From a checkpoint of a small transformer trained on Wikipedia.
Architecture: untied embeddings, capped logits.
Training: 326M tokens, 9940 steps.
Each number is 500 + 40 x the weight over its row's rms, rounded and kept within 0 to 999. Layers, rows and columns count from 0. Numbers have three digits each. The size before them is the row's rms in percent of the matrix's.

# v: layer 9 attention value, 128x256, rms 0.0423, rows 50-84, columns 128-191
# o: layer 9 attention output (transposed), 256x256, rms 0.0664, rows 82-95,114-148,160-179, columns 128-191
# q: layer 9 attention query, 256x256, rms 0.0418, rows 128-191, columns 128-191
# k: layer 9 attention key, 128x256, rms 0.0404, rows 64-95, columns 128-191
v50 093:537552482516450455538481539442470433493501496504568480410497498466559514493537541448523574488542476538480548496490591550556436555445557446520549501567438471456535493492533520557540423492511439
o82 089:536561476504477493453512488457571488497506516551496527403476486486461463491417451548600546440524500503476457470522492509492463502491482520478517495450520517576508478485497527530494439533503545
o114 098:539491486494517511489514423490508577511504475467489500469473483569529430480465500507531513566515534508453542483502428520451503501477561537468509455501561598571455540479552484454521565520515576
v51 091:491496437567506479513546495560491545525552521544522561488549478518486522477569523529494518469545528458482458551489576536466450564489403559499484465466467523528552489438515545525457448511482560
o83 090:529470456546560564541501485473497502487593512492485405510551503505481445500455543417483471472505541412561489478538488505597539578483527576484482520548443458472533489476528495521482527533548610
o115 087:478468456530559527567505469474612461505548519530477478498502505507460518508522529492541524429466508428517525473458492523617473509466500520510490447526418525464578493453540477423484558466522501
v52 093:491462478452557511485453512529468552443486497495495459513519540585532553466510469547498523484479524504491578465433522525422508466527553560496457506500517471429490442479495437515548496504443523
o84 091:488428498518512514507529469485518436484538505512454507555511529465496493494526520459501476482488476541485434594529538495505515490525478425474466451474509529554478470473497541534477522462450540
o116 091:492495515543499495552493539471420453425552502524535469553511475420484493495551500521523522570487472489546523502458551557450490478526519463447512494458471492523503425543422485523441493493468499
v53 096:482531418508473466601539509510530552466564503494474552418470469448475505515515444496509588475473538500504560529442439521543521559432563549517545541549519448482457447538470461443496491553475487
o85 097:554526484590539501436479511501550495543429459484504505543535495488513595504458453497533552522459486567485446503523531546475502528507478463451493521479522506566514479467428524515500464502523487
o117 087:518530507528483461436491521484477467516484474495531440581480459483511561520499453441526453512494494513599477536469536495505526481512476446483488454419558502523488503476473546577525478493528644
v54 089:464523473438442516536563542486498520507420482513486486541531423517517457539537444540480512570463448556486455514556521517467508456518481480476476525408515534510552493565489525523515584459501495
o86 089:513499485553529467547482461477496533457560470506488511484466484509458497500516497475462544454504562515550581455450477409461509518502489518502448472546409549424499561479526501499519520441471532
o118 086:472522498512473475491442521502486532572578537551481493527507464454465550397498488443492567587455490545502545531451501521436491521483538485446533510517422474458479510527488436372506467472424359
v55 095:536480467527558466450468438558483485445522464478573456520483491547481476542513530460460507442469595459466444526489554474447556562526481503547556467573473534504548527487439504416459579504511511
o87 100:551554467512521441421517523505512498560455486548465519462532518439546497541526418541566494470515516498456501527446489491479419482560494521474464525471536547544439483554494494514509462534449512
o119 093:533508487524468503490496496509447514473494504539498480454521543439492401537481425513566450419496448528465480494536433446550487482581454481517506540416483517532543492542500564573498473477423631
v56 090:441533519522495447444545489568503504441424531466470452504514479510438539503481471522563485459547515570509471457550518565560568448480524512480481449542519493420467492492536469522542498465447524
o88 088:506452525499504501521506463491465446535491583445522573545534596591472483532534544400550450571511523441499527472467566455522571455457460557450509516534468501492482518503503495477470494535528523
o120 087:492464498522553504494518492519507519542476484463490548520517571533549491570528583471516461618518557481420542465513541460435478546485543508537520537507508495533527526485560517504488516516489440
v57 098:531440479499552501498532587477526518501516445438540535553539514511524434523490573477431481476481460429461547521495468442468529472529482531561548572556504572508491569448470506499494533469535555
o89 105:517512446487435449501498483420461488496551504590496429484566465489466473515456484485511470469520509519433494469459496521534452584491526460507471414520447533423472473497501467452458525482463539
o121 088:528542520549497470513418535539444515469547536580474500416502508466518431485489474483502525449494491536482524477516424513544467542442439463480430461490431536462484498471595507490465531446494556
v58 096:544449510460460555522461549493503493532507462469453426435513498450475559552468441530462470439515481459518599469537521512406472444448469451459561538551499501547560485436538517486483520501463541
o90 097:493490500483501502485480555394518561443537494569532529564529532456473489448519491512438516454440507517439484519533456477525428499529486434489475457568489468500489536471521522495464519429415548
o122 091:508533542548537394486604522472472522421514514510476476530500554511413506447522514582454503575485484445463487493496496435470520515580492487490470442561483421541512487446526526552502466468436578
v59 094:464472515500481459432510535417502445484479486446540502535545588501506496508537503511542470487535452560451513512523468478433503456524529505441565543483534485474465567546500475563531443494456471
o91 099:444508531447445551516484519556552464508519491492515514446464476463501474428513496608518449428536569522487436459524525538493485499465513445569461460502509469501551457505468451451496420427567371
o123 078:548495461402445553540493482486489522573519553508444493435485501471420476413557472566470515411536566510562460472540514534516559490430465497537504483486518529554499510490502469465496488451523490
v60 095:581513512553451549452472540495465511549464419463467528474474502536494530461459558544446476465491479524514476478470426524498536529500523449533547483454563549532542493498544470450427546464494444
o92 094:446478498483517502463553540490470602531560502539546571502509446491486434527463454495475468459527520473486511477436444478479488563473458470472449432562526461490460486510437508488514487531436596
o124 092:469511476474495530426497460476477556454563571559523535545463449527441525485472470561503505471483465528500473517508556483478552543498520462421492483536516466501460506539476486475524494525432560
v61 094:570507529540503526397460522424543533486479431528467451494461576531532533514526506506458550505474458533535477450427540524494460444531519427533578530459520454500581523562508584468459543533549496
o93 099:559443456470455492527507523460506567466548487524479564511469415453470517448428504503474495408495552503572530487456442536520438559485524511499470478483381518427453524515546461443514571485431530
o125 087:502498497502478483577497481484526569461508557505492582495485472500504546398466501506508579463511531509493517513425489557570451512458524511521511460512406506433510512485571522400485545419465510
v62 096:425482536525536523545458549483482515527504444533513498512533485458444467543506529488531459447435448525461439513438493475557484524513565489546550489517489418545430446450471525464550510492523450
o94 097:543488555495561480474415510518476477428510597471446439507504500556495554496512540494496527546430474507518519474524513486533510503481509489432464492526461577438479564558555466507466551501531527
o126 093:534534523494465488503437481539460492553530512396480451498534492501520486513524533444515454584508569542514527480586484516467520512478441567397513595478461550444471490504507519519465539522536390
v63 093:536516459478550507505490474463552521520460539566436524527414543508476527533473429513494554495444480517503512433429501534460463535451434577430498456492473532477460504534518462490553490530548488
o95 098:509461496479484535515482501499503535495546506441479368558538566526489484558552488457478491498473498489521506521587514502534550509512495500475539553465458488418472560523502493464487515527452541
o127 086:460571558508506502498490558558525543471504497495451463486491549529479482496523506552498541508528439516482447538536469514522506473528513444467520494523430457448504496538542473491426475504395421
q128 081:502514512579472426500487417544485504556501478495508573452536439579563448399526524507491548496553450522469495500492410462470496509417477396485450439490477457523408470504592543478511501529509453
q160 083:558498458469509494472542553502506557469482573425575466440459522535426568536554515427535495536534494470465500540502464515566525460459506448494453475477438449489552488532546492457524545498532425
k64 090:452523517481444509529442491408497500504546442475416462524458523422468485510568541515558466552496484436556473522477564508415466552502473475562424454493531474500523429481418470518576506480444480
q129 095:543440454541466576532552537500502474475496562454534492452424499503441533546511503457494461474494500523473467471509503543552517559546516478514584528490454583535560548491558471485517496515487478
q161 095:437511470514489478500473452439510524456544528614539434494540579461576498523497489479477550529502427479586510491472549532487537510490499508491534532420499505517483494535516427478521597485481455
k65 084:482591527491521540501459459488535526511494419480463504468486561513453440532540505524531534542544492550425448451567474515423568522497513533484539499506477491439494530504471563537536523524537542
q130 088:548492475495480532448549468543434462550534543444507533429503457512498471521504570475509473482418537505466574487495576510417473476564495496446473521491522439589429443501507487543471539508481560
q162 080:454510541506530514509485563476437498511510541583470466461427473459505483465495506499499455526479516441499485481514493569454566501558423485422535438477539538498410492468509522453496564465430555
k66 080:484471496520473467444418500469477421528502467497471510563480507466525545496553447466542534573544469563526506426519429564453544554536477601550522557511494522574532536537517509483494557492470458
q131 087:466555446514425484472502535586419533563504538439558459550487569516475485451559519477543507516421470554459499473548464527534526496452462436446517530514488477513556517438475565523541499474474487
q163 086:493463538522452528546530531528429591451484498471545523604521519526447505532448491448458476542513497459580528494509464524504466488491493538505479505536516508454540501485524425532546470458603523
k67 085:494444504430443472479369487516476416507504532571535428455464493494456516434423507475481494499492497527467494475482552586539543556493483488514523472449526516456493558424484478557469521498478500
q132 103:529554479433529484473519550417506427461468500456507501458475544568452495506482501451415566524553535502549502592415469470493479511493509495515473505446493495506580459525540471432550460480494579
q164 119:509530513523507524511550556481502432554473442520513510556543417527550486449547527479505565534541525447463532485423518472509509458520530473532505525507508480521558556541453442503476529585447461
k68 084:496515506571500450502565516470555473489551505452503489504535510538543509499429487435426502518469436487570467542476548526484551480487469438487439509461509465504500448453441534474505462500463534
q133 097:467434469498469556462433449458560559534519552505457475459454479504567490474447512444518460520495505505525532493521490468554440513514477528530575510545489484531587503531473465452497481555481485
q165 074:533453525487477427515535482479497494494553531562455480526504527500534459467563485461445582478488560514432510510465562387513547466569577467484523546560461532564510470461544435483615499524498523
k69 087:510505504522478573561570484461507465458592461508489540510566578469462572470450503539540518437541530508482526479516497567507476471569538504483537573420452520501517523485511476501556462502508507
q134 088:494384575463519485490462413554556484478559531455436449469473601468527546516450472451507500556430567527521495549537450489539533529529573566537499453464482521485548534551470472531513490519491471
q166 092:529452429422459567589453511499543467426507539529431464503508487473455472469533498525560509559467442563494510510509470461540531491464498511500492465557508546566467450522501458465464498533548563
k70 090:466533507438530558524485476495483472421548560528465583515496542516540525526530489525506525470526540542501608524461440520537548536475565483462490509443523485523523530506535531508480460525532486
q135 106:437510511424447526539444456507539585516499586508519509444515501469495497465508473448535578453456491512568537477452482477533577488497585474519582446465563534507479471392518504432523479483495486
q167 092:547487429476438465486444446562496539506496556568463499443521503457463482501448478494412537512427515514522473506516486409494554539540482495467479511425425501482508494530451542424599522511536472
k71 087:412450463494486515535532527438473506488498460427475457460545582537547554521495482478526505451471515564505456487506450502483545488495447516460503490501493543529511498528504431523529487497554458
q136 103:534532489525572503490550515550484487482491483522529547505448461460466519570539478568521462498506457558482526492485515479465489475480502560468488483579454520534491502607457453438497504472515452
q168 092:544572515483556502478494539503458598504434498503535538527483476584550473476572469563544451503446478463505486520471523516444574487447527568506447488561533518494458459456415489441460470452459483
k72 100:537501539492545532455469448502536516489456507542452484495435549489458548553558426596523504469491470539491561482482527526549580504468538511513517476539514559498507472541553499470466473525499511
q137 098:444468499487463491472495475527526538592535451534467506422575471481623435482475464467502566522557576495515575492436476498504444471498471504524535534512565483405547554490473456508511502533438517
q169 092:477464466512444504514521584412451499534517453475558476481543417459523508533477484479500470499461545438505470513569482508511545490542522509492478510557496528426478505434525482483466487544520502
k73 097:467593511470467459491544523490536470566504492482517456537523448571487406531468513493508466530478533458550452494531499436517550445483517477520491474509547432481506467559528514488533482482446581
q138 107:593558535501542484534504486488567541512467516493546503464538443447525524559550518509497472529489516480405484463479477504462520552522515482413555532526483400475441491497475530467448512560503531
q170 100:508589537511542468528480470493489495550518497470468542466526517467550509528492491559429427471515475499509491416558453431446428514446445482496456513508422426471522500528379555481460546484517488
k74 119:511513513453504501455465494470554451573507479428531469471535521516473464482509522498444490470529492451444509480477470533526482434487451499547506488500516440436464521537428550469506560539538511
q139 107:509536510536610450527548491499499544530482484508555566532500394574546460522555468526507499491535545510489514477503521495465514434553506476484529491503482426518504558467403521576422458511491486
q171 103:463588452491588461539615536506489498566474469494484503499508427512535491497471507563432435459529508545401513496527536450508511417461516470434504527548472505471486446464476516558515559505524484
k75 107:433493461521550540530501531540533511587448483466498565527477435550498466516478536557519480448506428551499459478438481475516520419528512486480503469485496462467533482451472477477493524561511510
q140 093:404487514493440492518506525453488555518467451496489438573423501482465477502504543471541559469515609540501504504487498507493444448462549497514487459536512427501552473484586568527529486499468417
q172 108:499527493506436515539537540474453609472438449465493433567452558547489496443484502436485472466517498491531504520470469544436520479499467519499510462485544455467456494512451548521545498541494470
k76 109:428501579478486567553521547553489570494451533458440498498505489494525488459428540477522478527542496539496527524494494507527532449489519528509498527522480448477543502489569474578514524566460458
q141 092:561477481462472535530544457509481398509466514538481569463566517419565553525523485462426572507482489419523437431423495502464534506504476499505500538491453496522574516512562473482438478465456536
q173 100:420501504491447555513501565451548415544543513517513512463507514458508551508473480486455496557576512392584494430431520531523575602515528525443549543531470493468500520534509489479484532472483517
k77 112:504467471452475536557505465548496476469532489545521545484517584509490465501489512495370545452436421480499464553445463484428515466501452493512451547527445516521485481562496472459539499574498480
q142 099:456496434531493480488552454480439497528501473542479425455544444462522486484497508470546534466507541548470558569483549459431446485493522452525475579525482511470420459505464491554532499505474513
q174 094:579531457507473481555470470454443465491478494573478507395523460487494455572490506483471572515495478482495618478529485461513415497482421486500518543492479492474515534505516441532511489452486411
k78 120:491464477509497475496488443523500480544544490569471552438462504428489500483482471539489523579579597473474490528517476473459484489432498479564464525461476483417500533464464506464508513497553489
q143 100:528498460498513420497444578464522435554493460482466504459544478529561552595588587541540474497529511449480497481470523513436507458484517550573482551513496438516473532492423569452452443502534510
q175 117:580470465502480448442541514481500480503504481477459520510551454513549476487568533571494505528569565446466578454479483482499538464510462554532483538514480490505497478521441509492511481547488512
k79 125:549484478514537463543549559518528597544479442495518469502451465545498509528518491541420491475522505440439484444492467487479523466460518499546491467510457456441523468525460528533531472517514474
q144 114:476518465529512460515563512500494431497460487419469532493574437521555477454474480532492471554513511475486512480577457480551456514535507539554523506577540490483484541468457570494449517455493414
q176 118:475523518585543473489603533576524555500511451480486453488473500593478509501462457511449473531547539586423516524538518469511460544501450547432515446471519441577400484484502559441510559560501474
k80 082:481453564487515450494514496542514575540455435520515431486522540491528520556472478477524490485497474521486540538522539487526494480449482467527491484550411440501487509474462530536522485486466495
q145 090:564464518492514515553492442524450514543511470575571463540491478498467517514531509466524568490452441531443482542524564529487462498479487529527487570413538556474484521478537506518579524567494542
q177 084:524491470448477448494470479458464487557527493568527590520527532529459473507560460546555505480399488478445557486482495506425467512540476530518521517454527535535462471509540523478499519480543512
k81 082:533555497458478543588452533477500439567570479483438480492449501461470537500571464532436559539528499478554505474482543496510480558473499509521546501438500509485434507514531475456554511471542522
q146 139:488563512602464532413526500528528548570498510486475458487479485477510525519534508518430533457612518421556511477473466479474489515439484523513525467533445484453541541595497553515476453467507496
q178 142:517474498427439516495410497435519468403515536518523456475486517475459537444546565470479473567489430526620462531555512602496470568504520445527510499504458515486470469420556425493496434497518507
k82 087:525470554505487522547509495473493513487456442523500438449497488538523475519575478473520489531574528479484526479507520533539535506452485517500463501449537503447503485452531547508489493463419582
q147 100:482436433432497478509430483470485550493542490457552504508539431507449550522446507442535450480472546497569576493464563513571500533526445492571571445502443498520561544494489469546493436489498546
q179 089:514443501476491443442471505539430565540535534437509492582526462507474524490520501468475476538509501542471450516583543465513489495475541452555505489528493504504452446559434445544552531482544553
k83 084:493484529516481541510503515412510487501538534477509573538509571478448477460475480511569546492500490489468498479479526508497447487477495513470541545434497562485533476461518555467515482527479420
q148 091:515496501477475510463507517522547510531497563515480507449559390430514467561497537566510495482556413550482492470525492456507496520586531550515452520494484569512501489480499477530515499466553516
q180 078:510610509536461566515518517522506430525526483495499552494471480526578516456455492471464511483431502474448528548505431544542528482473576524449483448498563561511545529512504464535540581448439485
k84 086:503536516526545542500463549530533521439468461448452461556420491552543451551509430490486467485429510444498430444486517516485557462534460478492451511498438442473479579498475514514426549470456487
q149 092:452461498440466521564445515474444522491519516460464480555534426465441505521524464420498400526510502516485529527551433544561465516483468519574551459464487520497547481508539393495504483492564566
q181 085:555559456468468458412456506439439497512504495489486473480529467498512450490541506575513545480521478438498475530540489461503450516492442536523426499455441518492446430539510519491495457465470528
k85 084:488495480497518562568494494504447429497482536522510526528446483546449500528511467498528450512470488529544504508495461565462463540445525545559448478470575454483494571538608574459460521513527535
q150 093:470434568491449540433607539485482533459520425488547448529479552532434479517531547453521567504558507525525408503528522501466547535480475449455416586512533485483499465409531492525474459461539521
q182 085:469491430512551568463556516542504507490502498478490464602526543457450516439527490428547540451525510443481499513443542511565536515449510451508552501475486545511506482457488549534573494459522458
k86 088:530418519554519418529469521523483543481520561498541502463551538526470576479426492439469528453500508570557498563454468455588541508479464581489479545560432458531470473508544537498492513468514432
q151 106:523518532471533449496490502522514475492489540518508484465580455463514484528484555522502476501449556512469517533552469433553422532450441521584491521456473570480495508479504474533531471553522476
q183 094:478503529498495515502502560513503411547468476479480507453525478472547518453492519555479529502546497496490559434532449519573507459468494439475462503534457541500487568589543446452436536506480439
k87 086:475544558514557454469526515478531479516412458485470573512426445535536431472546478576565488550532532462570477514483490528453487471470553505564488487458497503454484556551472501533478535488489553
q152 112:470499520482501523486523519506473478442570538513417528517542554521489516490547550487533528572420495541559526492485573492492491532552519438512512454467482484468484475460481508479489480455562498
q184 100:415462517538419505579507521492541537482484488534450503502480509490519542601403507466557485445474460481507447463421487436452471548489512513520590500503445535469507542435439546579555488537568490
k88 097:466479451428470488474487460490498561394476552469487486504447491536541576487511435505538534510470474515552482497486525521524485549429540475509493468535473534484463500498504421461578561538519537
q153 103:512543512562537503498542509546485425516429481518550463542491457472474520496491460520494499515515491454467474449453555526477516488546464558516501524531453499508468492503497517466426493469465470
q185 099:539497576535539526436467487426500384476454444463573516506523548468516525578439532455479505468491544479533468494546521541429406455462494571448469543506505490537458443467536522498443464529477533
k89 104:519485519557513441504491562562523443547477518463512478511499432433574476494556490482451487596540514503506512540502459537515519462546522557509494545516524515483555477516502480503455496482482438
q154 109:472498517578554464503513534483501462500475538498514511495498496470562530501485489569468456566574488584487495518493471392519482520495506519456578516533453473553496469557434480448454535502534448
q186 105:472517475574556469494490469491519494504459548491441512499471418452594410515463533536455459540539472507520549538493510430495479542581500450482458517480495511539492484587465431448481548496453432
k90 122:557572466500542470479542541513593492606464552466510587464529448496545483508504454531467494529613463445473547433535508437481436502519452474531499478483521529465494516563440564480490495514442488
q155 105:573539506513479473560497467441468573497517551515438532474509486456467496517535542492529505526495557471473539517496465511520487535417510499524473477432534473407484517515519554524615529541497444
q187 104:514525485580447518495541487509466507520466506496531430505518431477556528566517557445485495499533520482543469480462456436503527580473554489517463486459550442480488463480458536473526503520564511
k91 112:542535478544485512531606557463465471567511492522535468429506481472477474519497474466492462532530539476501529484534495470505486468466515463471477461453571488408463517511475465491564522491539499
q156 098:451464470550550454520569478509553588519515550492560436547489514511456465529495483504530528462522506474530479524453543539538501492440461540520506501543573485444504516459473516494460510482592501
q188 103:463505447517482449435567503468492495482425476474497528492510536522525481466466466539494504413504431502445527489523468481495575551522441489542439440543465504506511450500477493435421486503495441
k92 103:505491445449500404518451525514539535418452503532498455455469522520467447527487419471492534487548455488464476556467472444495478441531502468452517572589506525552474474475508507423471422448498507
q157 104:473423406473503496512498565498509477481611564532567519503423505521499512544406467517460555449463576476478519513480551499552480558467524521493483485473480450526508548559488462457543549572466510
q189 110:505454441509477505508522542528447404507500445571504528458543503539434505464493519479519480529475526493576509530447512504499510524537533495478494501525564500536498504502394444470563555506488492
k93 117:514470505487441556566485542529461423498557487510563494523483475532503497548485471518513473523467488500501469479487568533524532495521467507452490467538603521559470459477432517505572458509466491
q158 102:488439487499526516512477498484520528520497515487574551539445553503518518491481384449506496504391421481524559452506572486505445563517469552525497498443571482525465545516446532511537460530493510
q190 103:491504568503518470538509503550583519540444523481574509510519473489520592533449396526462548485431467472535520424546489499492557520498523587564545513518563461530420544498498517521499460510501484
k94 114:565437565503481528510485439475491531492473513452533508436464568474484535445440473467427514424436433434573499510512576505467525445539530513516499516448537457502537489461494519542578427461499494
q159 103:528538395535549490530542537471485534499512405458542517499524489576486481533443451481455498516545491512483479483441496519474475465467456439530507490470528553477496453547442549498566528542498501
q191 102:485567416482525511519516512504440536537524531472517482517491491532493424490446489547510504474503513452541422484429505496531491422477458516471506498544487510479518512528520519508571515518501506
k95 109:495587448553547531511513474537478505505505422447511491578475467576501389506453555565462477441545493541475459478527521517529500399463507493465525538493531451526499464510479534436467555537489524
v64 110:491465551538526474492477572509517562504458475570423490584526573546527478476513558540554497520550546549459576541501425486429476440504563467536481487467505536495496564523543525458480540522500515
o128 140:442453496503515476477499499525526512384617502514548531463469486531449555463505502490485554463483501542490533528500536458553498531536489455505460491563417474527525533500566381478480515555462553
o160 093:489492535489481480555469485470523462512536546527485547484491458482447502534557480496488490516480399449557452499591522522540515483529490480547474507541471503505462582573484481449518484508481557
v65 096:495510502469558433550526442520550455485533562443457518558475513521455573413495454507499556441476524469484472451515534515538422484506502484436559504449518512530537509488550530586466467520569439
o129 100:481483531514511562494511443448460547499510465556470462434517498472489506542548494479472434507518576421563518491508491496509455544475501538508440494500494524548441537552490499498508489439533335
o161 081:473520396533410548475463494433492518418510440501467495467495523480481511518483501510414460463542538499524476480525448516515524576473517509492508489515464452514458560518476495522492510494481376
v66 100:489482553554464444423461499501455482524493456498546481523520477509451465530541503451567459498459477509507495535473447485502556575575430470560578505518529505524590541467466514397514509517581474
o130 104:446450492465446532488508493478542456468526487516528529463432490509584481494502517517578428436480597513491514543571500439477528534455521561529495501530420467502441531505571425480417526502543499
o162 090:512467500523474497583484441483520486518487422537474559477527487468504483481444522514449422479464512498555535482562430494485464491514486522503486478499464502471403543533530466463421477495527458
v67 095:441567527473484476489555511549531475564450495548562456433507488488439517578540455530467425458462472492481506532464479532454534533557500564519524453440524529499550395500511474468493499565552578
o131 094:487436461502509476461515560537489466556499489450528474593466470510555476522429492484570474518501491560539427501453557509472586508510429433545588519472428508493520472523441468544518495485435593
o163 082:537403483512537477452539503509501488548480570498482479554444461522532491590437490486553444575501496535523422478434524458528485518456427461550535578431492461481534508484523550498574463485510603
v68 097:468551491500464475439539500536494464526562567497530515569542463485480490439567472506510535494473493542491421517564574455477506569524413527502417461543511491490517456446441512508532459437486475
o132 100:536461497486475535485507487456469472458459444459529432469475544532571505484467525501515427501522533520539564539548472553491520543493560582497418519522478532497466489489531564446458502513494383
o164 086:494486464509508437557496416483545512510454447498413471437498485524507489484476537581479475436468546496487542470530474547566479535439536446558473432501434506478529496455540507482429472518483352
v69 105:533500471500466530472483416472437512469488474513435498429443457532442543545493470533456452521494503493472485514421509432485474548544537593543518524511501435549455424584505538380458500454538550
o133 116:465506467475459491463501533556504444542468542452557461615528501528518445577445500455489519524515517529496408469485571470488531440513459476497608513461459532495536512513517493526497477540469534
o165 086:503528544481469468461489492584509485507516512471551483536506465448505478550466521519541453538529475589545512547415480508499467500471454499500540549466567533518545454506540503596566485517457628
v70 102:461570457557457515508455561535475511539508455528533448505423499465522521536473490504514470534456554489468493482481495427429580502504556514530523519478572512486534495504481505360429600559470461
o134 118:461539496498505487486517542481515529454494545487479528487541523496524509436571462513547589461504546502490380482530517478491533528480475495541543473443436488514594504472565480449482515485437488
o166 099:565517570517466476495541521418530453530421569498480523476539420404473505476561440482513523495531464456465463442436452523444467415588521501516493536433576440508529489496527538546464468525498474
v71 112:466536477522444545455465563519535462562560463569508419415524463438437471475481525465510565486445437485488517512430502524446452522484495552545485513557478535474532508483444427479526466463447536
o135 143:519492504467477456488508538470508494467477530398543467519477503523498482521426443573564468500546527558509489491568516483512510429517534569479542518498498560453505529494565553498466563554433501
o167 094:646459537534537553585552422491507485537519515454539515558509476525508484484522447505521509501485492432436483505509495559568446472544517454453514480521476535513490503503554538499485557498496579
v72 102:548500548475556547521495445527516537426489502524551531575528560500445564505544502491474484488519553530457410493489494484531508476495511600439472443499531451515462476550510520598487480552556532
o136 126:504509501526469517559516512556469529531488486549513485559511470543486494456585548438429533484510429424522494463448501491522531527499452444512460495476475476545504470541418563531546456419499560
o168 094:464473426510489490482519506559475588513449479514531489496473475553496484516494542504534506492518440539549522481444481415456555549469523487523502575469530499509520503527436466535488489480440525
v73 103:573464539523517535506489442515474489494453477533452522482470467481544488470519476529511422522467481497476493561550513490573463510548500463480478528539501510492426432492488553458566453458576548
o137 115:485462459498492478437563484523488426523573422470526451469529454478524504535430539453496490569512436576505517486523537465534550414567488465455499537501500464533479473547490466531473485604467521
o169 095:426487451430547463444555493492489484456566470524533403500541608443503469482496530458471459512523495556560569553523520538508531585533461530481448469495483483507470509516461494607535494501462530
v74 108:491447494567519480547474431532459460433583501495560544473454525506494511580467539491464479452491551537526505454474511459534555563580538541521520478559484449455500523512527528433491431569468436
o138 127:464499502516516541521502519484472556574451511497448500526531497488512435567506499496508461501509556397519427485513481432505477470484507591549504446460507530433500521547479492496504476512541355
o170 084:490520516487466482482501498428487515465467481493497476472524542461487498452460492515465519478526512415513500473493479545474548489507561624479500505542520482442500431576495539534489473553490403
v75 105:471510491477524526481516589487426544492543428501494449568485515553494509546503543497517537502544503499461589503464409442521482505567542491530527493459461551539498520523507516471473516548497527
o139 117:414449491451466453456484583519509494465598525484551447513513542426514464497416458455577537491484573527470430542516556469544533514529478527490507582533445470520547459467518425538462443539474479
o171 099:524468525481420481529476488438503434497555535505488473482493479403510468572467475443487478547507439481544489534494559567589535471536437553547544551502486444469494459530497472538488450521502525
v76 112:503496514580462470496542585512433478511579452474451456437561555508495555566549556509451495535489550414439473453468462557505448500508480525510594490517491471475475526549526456475437527557543541
o140 148:468571513480518493584495512492525538524487617553462570510517500484438432491510422502505490487471529509512504458466493464547437430502443490454525444457517479507525539467518462484519502480536449
o172 093:560519475560468531494495490507539481497554488575522492508488497478549496454513475554397518516513387510524522495488474476504473482502499470474534532519553462478466523448439537522548490500453471
v77 107:498537524493545517449508532493474540455442564505413444495573450587537467477474438526518492529501456514438514478508496468482429469459474476499465472468486515554436515420532552581443548476473492
o141 126:590499563501457457522500446513501495426484480537484540526533549509420519437535478526445562509498444524465531467415470549533449505509518511409445476490580514558489471520501556527511508438494559
o173 095:531423516464498448503478594506531471409535507486526490582510624579550508457559537518470552505555436492544511584477497555506470555469514461475488510488468526511511515501498499536521487492454500
v78 103:524459465544522438519465416441540450452445526565537552529470438540504464474505469513526543576496486564547555465509487431454522454483530446450474494508491523544475447546448474541571551544513445
o142 113:498474459483441514456496523542494445515523407493572400487515562463536521559543500537495503486496483577523502510524536467477594452492504525540467554571428487473407462558406506523428499543467511
o174 086:490500502439499524527511542513521525477498491464519482541517583450473493463537478587515514426417501506468523563527564566565478571550481575545518510494495554468405529523508508459460572462506510
v79 097:541441521527542547569471508487482510498490486432510518490480505518503552484464524525447570471498572409527504486444502532498457495539460554497569527546565453578472560444485497562559423568428465
o143 108:475495514506597549514500468515489555521443518501445534446500505515519471536542527494475463432540458417534492544487461550506511554495488518556437435490558540439500515477443536529520514477583432
o175 088:505558514479480570442435549472531557464502518519517516435501564510510536491457461513535506447580450501434437496607496500505531470552513540566577498498438557511536469515471483466511472508550475
v80 104:490414557548514452453559602519446513536457568510459548556539535507461476506451464492520507431487547562521511463511501474502515468433552463504490546469569475488448431539529466438531474565538543
o144 111:453484481500454495456516503461541362499603443547559414517498560450507544471458582451469523545514547497479472529541517499474468526480496550441489516556375455552511491474481413523465517482562414
o176 088:481577425501439573538531430467509422517429493564495514512466507443485501600499515505464470550503398508527497511516486536513482501556451548546551482491483513510396520518471503511511556451530442
v81 105:546486536436505485502479495498595509563446515483579499500481484476456496455545460512480451401493543472530481516487522510443542526495501587440492481465481466449491492549457429474472553477545512
o145 119:508431459496482498433553537524474487513569462481540346524493535482581529531487540448506504541548460526490502546521550507460570566446490482490511563526475473500504465524441527589489467525413493
o177 087:501479505504476495426507487471526580515526562485464440521491422463445413484474507470545501545535467517446460484455553475552456420501474442557556499452501466516524519499517490520490491523409558
v82 100:453587475581540480519529555528485425502552478482503495523559422536547518480548526479455503458511484440539430450462520523544497574466437537461568442551486548528489559468483530558534429422450495
o146 106:551498536491545520523474448455550555507427584479488547449496446505498499455507464544531438474520504499485548453475477484481449489490569551481484467501547513488517551498538530422535513505522406
o178 085:552488535543476533505468432447543569571491490475511545440445458506548521406498482540544487442488474509451524439547526525471491442531556528487475466531482520499500506485487505485501504510512431
v83 100:494444415533479551484560554459510431517489530507497478554521478456470462457459517559532464472511541478528497516522509480503551498498511550564500549493438490518403539474553558504538502510432541
o147 108:493541462483497425531451483510534521476538501420516464526506491534443499516393479495509549497471568562412446521479491492446546440512491472513497498563493460413526503471633477513482519519514412
o179 090:553522508514511508520519441474404607531479518530471482476470552531453483528482500500580566467471526428449441493533483566523466496491473488510465462599565564484525496429519468508532502513534510
v84 101:442458584493497528498498480472443544513469497513520559523485479517524459544485476519470475497538581490537459511545407582531488482463487526553546467449455549528484486437492499462551501474546535
o148 109:510466514526547549548506463542522513518510505536417526430538493504492476548565582466526469497448478429548512591449467514509434526498451486568546483508540480491515495493433449560522454470522531